Each number is 500 + 50 x the weight over the matrix's rms, rounded and kept within 0 to 999. Layers, rows and columns count from 0. Numbers have three digits each.

# v: layer 5 attention value, 192x192, rms 0.147, rows 36-42, columns 0-191
# o: layer 5 attention output (transposed), 192x192, rms 0.139, rows 36-42, columns 0-191
v36:564489455527566470578484540434534458459450396484496405493605500560468560419533535470516514437567437487451487462410498571499410510429542559483499517524409494563478501488453562520480495474519463474409536479511501507521508466476524514519498551436486552528532558465521497483484518502495489530496459500545510396455475507451524518466519528496521471447552455513470489437553505494557472416529456537453553539491532504482457529515437508605611490519470487473477493561448493526477457529476498515455523519483501441483449467497485490526542484473560476530495557488550463474472481459442532448
o36:418492460538512453497465437563560544532475511459502636453457566544488476597536494571494497512483487535521520528525480433443513412507547549509491531452639419442556523586548503541501490532407431508575497370541457486506447480514518492444484405464520450476467565492474479435502505420540508498498533464484560559481494449463489476465515484511497514499476522540577518555478451512486555489471504465526514487477540413418460500487490482493492538530482461470482485535526502403580501543545522492509511453528480457508529516510473472493508506441525534542460405527422478546524513560460496496
v37:558442508490476445515512513492564466467458480497450466464502472537482551507564491482584486479626528497519545547558458471511441392484535507499437467503480588480533573504469481522477442572484491461451547526602492514473476513463545505582444426526489436515488520487464525467540461556506565503574421518590532577487520586552478518483481448493507546522415471500534506551450476527516531442472489530565469472504452504557470442396500456500472485427448483486497499425461516597502472544410532555318455588510481541472504527535519545452454488513464488523510575513465485502566450574455475429
o37:473553520494507541511475396576523575572449503500484497510613530525532409476476464589476551505455527542497540458545477528487515550443479453599533545519491451550622530610435437529536501514483514506499519473469515472564530536607521421559498617441463522452448517481559486545563506492478468487459483477420457485475567580439432525522479441549444525438515562600443517445558520582529529566443526467446510558424514495482545497401471516445522517494555454489515546424542509373422426494552405485512413463524437445534447471489522468487501536442482497479462437461474552422430463529532453581
v38:522488530553506520492539496654556531530477471539524566534437469454514502513437536536471510479556464519440565529553324522464482497457493457533438458494518470483537458493547467493461477520498516480487517501451454501537485458568442490460486457465538617487460515500487451476436481439419530471571530522487487582522502511472512522541507514507545461533538528525454476570512451437485462450532524445548477533481587450492529471487521475509521527463529456554531474467508486429510513489512514512505509513487535518511514490487456562540497454466472490481472557474513532476504515520473547491
o38:455493495387452521586492466481439462511536507522478438531477499518500475494549496540575500527497503487493543493507607453542567498449481537491500504509487536529414482538423484464538463415608443490563504502552546505430480480509586508495486504516483545467511459518472555461525442566512497492540520488512593414399491490502486541509473503528526535476498468478474538488496502551516522503506484532449527524458486522538493494472467450506491483531496573496564531540506419565521485472514568509513512529493518508503500477527456478469528456520500474494461493462471518561527577380575503554
v39:535510385375501487573535518448507517456514508472521512521562457527496492446485482459504527604620563464429497429455483458536428512531501429448482518496550491482597515503427445617479588549508514477480524507476510512508552491533514483486469515536478516541510482436428506498509515587455488565544591480450554531418528494442554554553561421479602394459520433500530473528541508448559479537524531459458595487482513503528474558519511509488457456416500433507527569467519472514471410567511540395496539514419548508410546561569505480511532496406566507571516448469554568465491534483400519535
o39:463468518583544505514450466537493457557494468509458526530526629506475498533494529567552461458507535520611565557449519528472509495473433536475501509504440480439554576472529593428424512483509466484542511534500452526509478445462500392502526473539428489391480524439534460509517451447547409577509443460469400539518518489454515508467583521611466501448456462475422428473504400544503499447496522472556426502534465438479562455536433464483572499468433472429462490523423492518511545425506564523585515490528487609526407485514496523566496473447535554526395496460440496540560522485536557452
v40:503481512485568551501565518581453546489460529513546573539492581471464521492476441503479591522471564540482431551557510534442566595444523511488485571542473515550458438477431506506493536506518467466496515467475482482533447442471481487527552489398522584422465497515547480501457523457558564513497507514456446519481498434470523549482503562503485508486607491519519402467487519486497490542674514552481488542502502462586553636514578480504527462474487427419503529541510478461490512502502480456589559472505517520533555391533478456539532502528419501531532467482573530540493485466483487499
o40:496454519480442512603479504568556465480489529486508519486418500577487507497490502559561508557489461520502531478379505448507543405576530529502516489469475504417489541496528438557496455437569462477485521437461476514461514487445506467448535370551440496588487549491464425474585547487478502615458538506507598417501436485526510442487520512505441473476411486468483551542513491469502604440474499440474526448580475561486435501583483514501448477509449549487542434550490501585601503489443595498504479517525506488489520526547443557488521547545575540469458497529511451437480541480467499543
v41:507585414603490531516507464479481489484512493509483523482439516574453532475493453489482456550433544489550454491567488501450464494504489423468581439501496492498462547491536363551577477449489429454516511516435496560462481460550461473565521503518554508554545632488534486430508445544536470445398498516481522448478379504500440397480494367473560468527551515496428461526612560481539456498472520388472521496547497471471516513435564469498546457500469471520411512567504641492530532451531498471476576560556529486483480487503521553489583477558495477489546451510473451497544512524594398526
o41:546488530501565611526444471471454488440434534588492450485483423555580495456476579534444420495412564430486472551496488516479542433568469502404460390513470531523532506550552540462507565448471522565544445506563567531551520564441551587517512521479592506477487537571482566480514499509577497545566525471514492484497491451490580445482508590527442501584517544407511473460539464533567425568497498535495467602462582579539483519479527467526512427519546535463543472457466430485413391485527550443472513474415518547497621510516507425496423447531520545535563506551507613434512518531493541452
v42:506521518571561609501485526467453482470572480522452479519543550455475528505623497434510551463558506503530433539468596451550565546527506524504536552474462497521440462498499636477517553479503454517599492481521547465488508476447543455526521509479601428478507450528527478500516542563460523460485538553473572423467519412572519508541443545507532461509438456510508534445525528589541549520539534561487526500455378495487496560512513504444450565502463474475601462585439551569480457543533492368519556517514474491547496566515515526568550494532526531458553440551532546508484482498541523525
o42:545517508512533506538510525534513480552479454434575518508416565537517554489477465538371507434550538515459494434427501503501484472523479479535471400466494479456511529448565515522491509543524519507504534354503466468515496507484567404513560419518467488507526583408515450481553579404449540548442504522479476497561485481418481443483471472453484442462537491460520387479523496470505470459554478489462440436609562509515466482587413562539461505514543497498422480445553580499480522549479443551456516397582513455570520538592538588458491598465463476514463499442481425471481507531481472531